Weights of a small transformer language model.
Size: width 192, vocabulary 8192, 8.55M parameters.
Architecture: learned positions, no biases in attention or MLP, untied embeddings, normalized queries and keys, capped logits.
Training: a variant of Adam for these matrices, 409M tokens, 10763 steps.
Each number is 500 + 25 x the weight over its row's rms, rounded and kept within 0 to 999. Layers, rows and columns count from 0. Numbers have three digits each. The size before them is the row's rms in percent of the matrix's.

# down: layer 2 MLP down (transposed), 768x192, rms 0.0827, rows 324-370, columns 0-63
# up: layer 2 MLP up, 768x192, rms 0.0873, rows 325-370, columns 0-63
down324 078:470521509470508527478499527547464502518521541471513511544433517486493477497455486508506483488496550462521482532506519502506450496525499497459416493532492506493487489488532486506493504477539525
up325 062:509516489473522508518458477504506448495480519483498517527483471503527471526490497514512532511495536481493525514478502480533490554512420497506521493522476464490532487575503516496538497464430464
down325 048:495496489521519484514500486494545470500488494519526481472434482511496494489491514469491478490475462478483475501460529485538444529472539549478506517455475526507446525490500502516497495470514517
up326 060:530475481490508499530502440469506503515475503490469510486478485513509423493474499411531506529485519504460473496461511502514509553531477456502481484506523480474501494599513478500498511493447450
down326 050:480477471517474553493489501467514506497517499546504493492460483473492524549501506498491533469524489489468466540511469456450467530552501502561498482452459496481493500495483480459493485481517499
up327 081:522513494476505524502521483518447432498473498517515485481513519516510492510477517467520508491508499440454488491462508475495492506514474480499483472506500463488497485532473471494522511504428486
down327 087:497521492522508480497533511489498541525458475490463490546497496535487460463499495521513468538459509496500506525553496476515457496556550538518470471499534464487531480496472510473471517525541480
up328 062:508499531508496493494491477505524488503518510467503508492478534490501485503490503464519511486525507471514504482504488497498480535534465465509518474482506463498527542610485506548499482487452488
down328 049:487510522525495518529509500508507503484469508533503488515482478515517518494516499514495477504513536513498528458524488486492511471500504490522498442539524544539523483457506556505521487554491504
up329 093:544543499478522474491494490463496476498475508492506449474496482496474482439469485501534514517497519506518501472467509491516469527553473478479483475504498467509520518542479542487522515497439507
down329 106:509495514520518454457530548472457482480510491493491511464475479487448487502536475534503486503484516482540453529533507509530534499524517474476504453490500493490507504504471549505501484494568522
up330 101:566502466483494497481487463479512486505494504459487459485496470520506482438490500473524503516537526516487509471484504462504462515534490471495467465521482450510523502552502514517503470531452484
down330 109:485478503529504507505485519497489513503523434526544500504535492493491541530486483518499489493480523531501515500480498492491513511487492499539467545488539441516492437494513505493522479468533520
up331 052:496516533510487490493495445482492466519485493482501493507485482507501479511516496482539509494505529471471496488459498467521508518504500492469483426507489482477522493522469490476494516526450456
down331 031:563434461526535531505532516492475524461453529503494469494499560513500510488555491488499539491494520515531486499554513496491497516515498503562479521500480506530521460461521493490504515523467522
up332 058:499490512526516494459483455491484496533467489493504488503472502466488491479501523517504508525504512511492496489464477460507502566503457499494493479486487481516507501560486483508512492530455472
down332 047:484487526503525530515472500505539498525533489533491507486506534480476467496484493463535450513519510486492568530509507475512545521478505512457461490522505495506503473481484532517504498459481509
up333 056:529540463511517465519510450502506510510499469497493498496491465530499519512479540454535494525521484482500469479481510485499485521526427507440499505506507483495490499562493525487502509476441475
down333 045:513500472511489521512482536474542547465493480493468505505476490517485536502522502486537500528507498484534481507517466474528492452518500515531478532521519576522493506474527530515496439497517527
up334 063:541524488509500503456464450521494500501460491480514501514491502489526490495514546476514504535505527508462490506519514476483523516499468498505475470485528482492533530570482512487495507506454441
down334 053:517498467480496449506499533495496502491475458472505509482464492513457477499512495462542507442481487442541535563502499457508471489515501475533490528521525549562508533492513515492509505522547517
up335 054:498517515492527522486495453507505478492470475464518526474510500504514481487510506457506522551505507463483466487493515482533498537499439564503469487517504488500520497603481518519524508523460489
down335 030:488476508496478523526491541495494549476507482455526522501517474499586527531517476480544510533496535495521512460467531472525508469469531488509453483517549524519471491463508475552503533521501550
up336 151:499465518534492482495517478442495501496495523486500475490477443472524536503523526453495466528526516458480553487478513475515508510481470502497467486498457482482548511519489496524510457509486465
down336 144:451499484516528514518532527558504480498480465528484481539503490497502487508505478522486542534491512472493493514485482525492464496480557521524506475479531472473476535494511472555502489480544512
up337 069:557566499506520509491503482474476468490451496498515504496525527519511485487502559463538525484488492477513527466480531491530514508490460489472489501504517458511527473565515499508522498515457482
down337 071:496501497470445494468495519480496516489477470525513500524488475497483482542485446504476443479512501542505461504510478479483477475485525513506495456490505468499459489502465498499509478457546500
up338 139:522523501516518508494496433529474473491506515525548526485512490495530489484473502464531511488510499492482492447494506487503514503526439518470465520509510483526547485529465500510528471495477482
down338 134:497477495486489525489528515487477517449551505483530495526521460474510520495455479495451522485479474446495470542538514461481529532489486525493516550516516517502523516479487552496501537483486493
up339 063:513498511507532449507448482514462439514502529475512469466506490458499483518526543496493519544484512496483516496501477493503517549519470502484493481494520531481519525566504525502512493525424474
down339 047:490499495480501514495503541425514479481496474537510492480524460462438514530506523520544539504507472523472459511517544526480498475528518499517493509463517454488467486475520530499560496456526513
up340 061:512503479503515512487547459491504489523508455491496471524511497507525468483486515458512499495501484503431504491490550503504531521487447504482497499477530504498519486578502501530500490522459436
down340 039:528499500530480539483543497486519519491521515505509516474484512512520526507498488478534505511518519517581466496474493474446487500498505553516514568487536488530457504480502504466517489527512506
up341 086:524488486518514504498490438516470464514473474445522491498528455483493508490478510472503519565512494493467514484508484484523501530490494485482482494518496485522489521538432473502480479469442433
down341 083:524502517479516507514515486458509491533522495483514486485514513512509492485445507528455557545482476501517484535562516537481516502502493553512500473491518533472510497494513489510512521494476522
up342 056:515501514515478445495476464499495497498469500473502507505521498513521518504517531497522445521485492486478480465502524463458506524472479488522483464488527484493564518579493498513495504500400488
down342 042:467474509479529518514530504474523521489496494495520506482478509518542617483474499526513502462462536514473507516520462512488471513499523538529496521460490498499489464455488521476510499503493524
up343 065:521501550496499506503509476471469512533490496470517485493509494517543482463493481473516486519510500490491525499489556466495516576508452510471492490502514500521547530570475526487498498497426467
down343 052:486478491470477487491545506504497495508486470499498529470511500501467486486460444487513492544540467483499522479467477498477493527506528537483478531526480496493453567526504499531534478510500496
up344 175:537523524475540488527473440497501459517482453468533542475505468518496477465501445508528479547469468496490462501511490498540501507538453482450488505516506455524550565539502421491527470472467482
down344 176:497495515466492460484484482507490519493509519476473530505507483512491488516487477480486490514482495511444514519535499495445487497525554478522488452530510471525501503510522505472515467530505469
up345 053:499524518506508501475496430458477523516464516489488462490503504487514481510511512481544541532503519541505495505509511473526549547520465511467516486513517482505523496561498507537509500483440485
down345 045:477507514490515461478476508458463495505485476537471486525502486463501512509550532548499503498493482513465495497441480525483440477498534491514481476517476486489493507484474519538507519534522524
up346 051:515512501485537483488450460464479469507498500470489485477535459477501501502494527481552521466488544498476493490476483501488518513461472526521506492501524497511531507579488527519520495511409437
down346 040:518493509527450476495492551496501522455454530545514471539501515495533521574494485458492494489522497503544485511481481509456469497495515512488509514530497492491451536449494512519500543567496503
up347 085:531487492489508507492475438504484489522510493472512515487504472463534482502482518486520537537521530504461490489455531489492502530522478470483478472492519498490536520586502474503546483530467477
down347 080:496491515555489489522494481516513490493499500507502543527506532489485489473498426497454482514532475500501478502513483513502495490498548492492500502436507496512458496467579483514480468458665503
up348 057:514538526498530505517501486470518511479502473511472498492511435518486423512479499490539494524522525488508496503460519500510515554487457441463497452532505487507504488587456518472534515494410479
down348 040:489484519492519486505545492520519465494471507478492440483534512514492468547507484509524501519513537505456480580470498512459505558474501499490509453479534498469499529482483465471497500488520473
up349 056:486528522455531523486496446480496510520505481499513507498545517506511481478518508447509495519495493452506461507489555483492496533496446503495498482518500482515534503567471502497501524489412487
down349 049:474498516499497528481505511496463478484482459556506486498519521504467525548497491484516497499485495530466491530480499490503506484508499498491505488488424525507486519490533463475520468488511515
up350 047:508527510513533501492456431476487448479492502476498470483480464542504490494533514485546527525544528491487520494515521475518553515532464476484458482507504501507521528519471504459493500525421481
down350 038:493509542494520483498496479483500500493514512489499494527461497510556569541477488472508490519503541505473505491525467431492483499541472515529520495506522503502500506503497511512517504507478437
up351 080:521513495469500504513481465491492475493442504512483482483481477495504449466489501462532527494526513491485485476483496476472465511474476493471513471474511475503498529579525515521522449491454481
down351 082:470479482488546532470494471490525524507483497515490501509511476461489504500464490481498492541496524500508463491474488485527510526496535535516514473529496521554493488519493496539537536506486474
up352 121:534535483494506471537521486525503488502483559494497493485495491532505510465527471496512560512493511505502534488454526472499529505452455480460506491431501473476511485518460526505534481515466500
down352 148:515523495490511477532538486470521552515505484488486460516503455515523530482494493533500501501478512504521542478497492489485507491541528443507467555449500511508488483516526520503501523436481523
up353 072:517504489503521483474489478502493506516497512463512469478483498485515486440481525484528501506523531490488524506496515475485518548536464501470466484502475484512521493570463463480535487455457469
down353 060:531494505489478536556505488496510520488478544521487503524516507488516493462473485513502482498485501510452523484490487504526479449516435487505483472517511496522531499486514514487503479526509559
up354 151:487534503501464533524526492515481489480513466509494527492482483489512494507500517522486504527533476458494479498474492493484491537484505492528532498512496472515499533521497483499560507546476426
down354 158:441466489520485451485485517467513520520501517467508472535540480490535496486532522492490498471567490518501515461494446507526499491500510502483520473478493516500505506453512524471460463487531523
up355 164:511501492485515508473476489503514477524500506505467516515465547479521479473475470464537489488498528523484506457503497478468510454513485529503484509505484504513497496527531499531538512543489512
down355 174:459485516516502498489497519494506447497555479530492555480527518492499506540497456493492535493503550507468462525494473480526499525478511494481520474482522520491514520509492506448510532507538515
up356 059:523494492519500560487485462495513490568466491515510461489479501499510458495461508478545496537570469467442505460489490503496481541525440494477466446514514499493511507579506511518544519511443498
down356 045:486494464499477500514520563483523514463485561514532538477507513485485488529526524525514484533488474535558504478500485535500524497485508500481480518466528514513487509445476528553499503529528492
up357 065:551507528505515480526485457496491494503459495467513507477497491498543503511490511501486519527497563509485465498506530496514493541531468471481496410509502485493499492535463485475551503503439470
down357 044:441491518520480497471505510509534536464495479515525506531521552474505493534552479491500464471501545515490476549520484507502528468475515467529528494473518474502494516458486482509486514511540427
up358 085:525512520477493476500508459501496493480482528487506546490489514561506478494480493495518521503471509486506509481510519482524488537488426478477514488496489526471457484539482476506477529482439454
down358 088:447495466490538543517510513517476514505492505510506495515485528502510488498461483498534466538489488522470520490521497481503476505540522445509476476515483482498504491487492487497503504516569517
up359 063:527489468485515511499501457450506487504511510464488492510505467504548477472495559459511531562513516484475506474485507496534491531526474487487476506509503468514542497568478474521526484495478483
down359 051:564487498481548475528482529487529489494486499508508547495500491515561521438511490514502469515458511507505468538472464498538494525482497516500493520505519492516503494505491516524523494498530486
up360 053:523513539490518512504489443491446489518516464459520462504483492500515463506518511481547521494557559500473489475453506466501521543501481496451481493491482482503517524558503460464532517498429452
down360 048:507522513502496522504514479474509521509506458541519491479483507530513495509502455479467492503506486488508488514520521508499500501529518508520517510498494483505482479490524473500526528506511475
up361 079:519524504503528513454448453497525495495482506480482494492491486484502474514503528478529517538495513465454492474483528487484508570505438494470500476503520488496494503551455496504507505510480455
down361 075:523494498517522509480548509505481534528552479502522506471508502516481528472464447470492532549482507542512529477487515481526536483483502485485515525512512491522524514460551493518489498483548486
up362 089:508558539484506468483495463478503493528470511459511459519507558497509513511502491498541535514475525505506489503551489488491512593540490515476512493485535422458531480555505495511489521497462497
down362 085:463503530538495518493502508472489500508492481498508512525493506496490481503480498491511486483523461529470526494494486492477500478500535491515536503499505492491485453465470488457463506532538585
up363 063:514501510484521510487494463488502469488502481455500490479461466510492472520509490482521491524526526440476489500457498492514477549529486488455473476504498497506517516549496481497487469520410482
down363 046:479490500493512513521481532498490507494476522527485530567481548493457497511493512484524462546517486524529496468509465543530528495487490475506468518497488483500550520465514488503483497459468531
up364 062:511513514513502490500482444485483512507483523487518469487523505486519509508512478458554460543512506486431523492466547476485510563512455499483485505488488486502499511548501484506512519464442494
down364 056:482476490475521521511475484450449514513497469473544457494527546506469528460494504532479495477497499497523533471535451513508483550514532497526503483536488508526486516490470480498481490473520534
up365 066:515518490455513489468501469484491520559449513502524506484506490496466452493523513469543504528529502467467502465512505479502526526536466490503445478489492501489536523576458499511515494467434439
down365 065:462514481521515515536501530490489528509508501504496507510509511494520541483535520487550558505538509518500503498528515524497492516510507528547511480525532555548508542504480507526500525488474515
up366 077:542541497506504464502500467500452487515494486469492518486524516492512496497451484455548502559509516506499500500488497472520489507538459450475458481475493508477503514540514487528503469517400497
down366 078:519484530455492534526508512499457514473498465479502514461482583476506514509489482525489494507487472500463515519535510540491468505520512507521447501491494539515531507472569500498515545535501500
up367 074:540511481504503501495487438500482507502490521467462483457520484493483467519560515496505480524524539455464472486493518486501488529537454494485474479526514476494511513548479510519524505477442475
down367 061:461494493517493508490479551486493497493544489517515488508480493513457476471490481443515455525541481514501500512512541481489464531516510522481568510479481492521498499486523530499479495497542577
up368 084:520510496490507534548498486499499498506484504474482513467493516506506470485492496470535535501501498447504478501506487478528494507502478510490495464508497448494510503585470496518550466525450465
down368 085:456533528483495538524454539527458483531547498529526488475475507524476496475495472503514465461498477501521492492472507515482514490438498479505531451481506461506488504526476508491505520555549527
up369 065:529521481488482515494486421510489468514478516457490485513546493519546487501510508502561542496495518469474499461437537490508513526510431482469499466480524448510497510564478501491504533528468490
down369 040:478498480508465507547486499513476522511502479482495476545522495494511482511500515503470499524508538493511499503493464496506471484522499523503496493479476516545472503469489475499508504538540465
up370 189:496552477500531501472516484515460505486506502491498524516531517525547489458441493462531466530522500513490493471484477497524503504500503495481504525498522481485533482516509505460510472507460496
down370 192:449544494526490463517517518506531510489485492514484497555472505530504494557507507545470496528490502449489485494479517465517531543474519489556493525481472513529522512488463471471481548508521532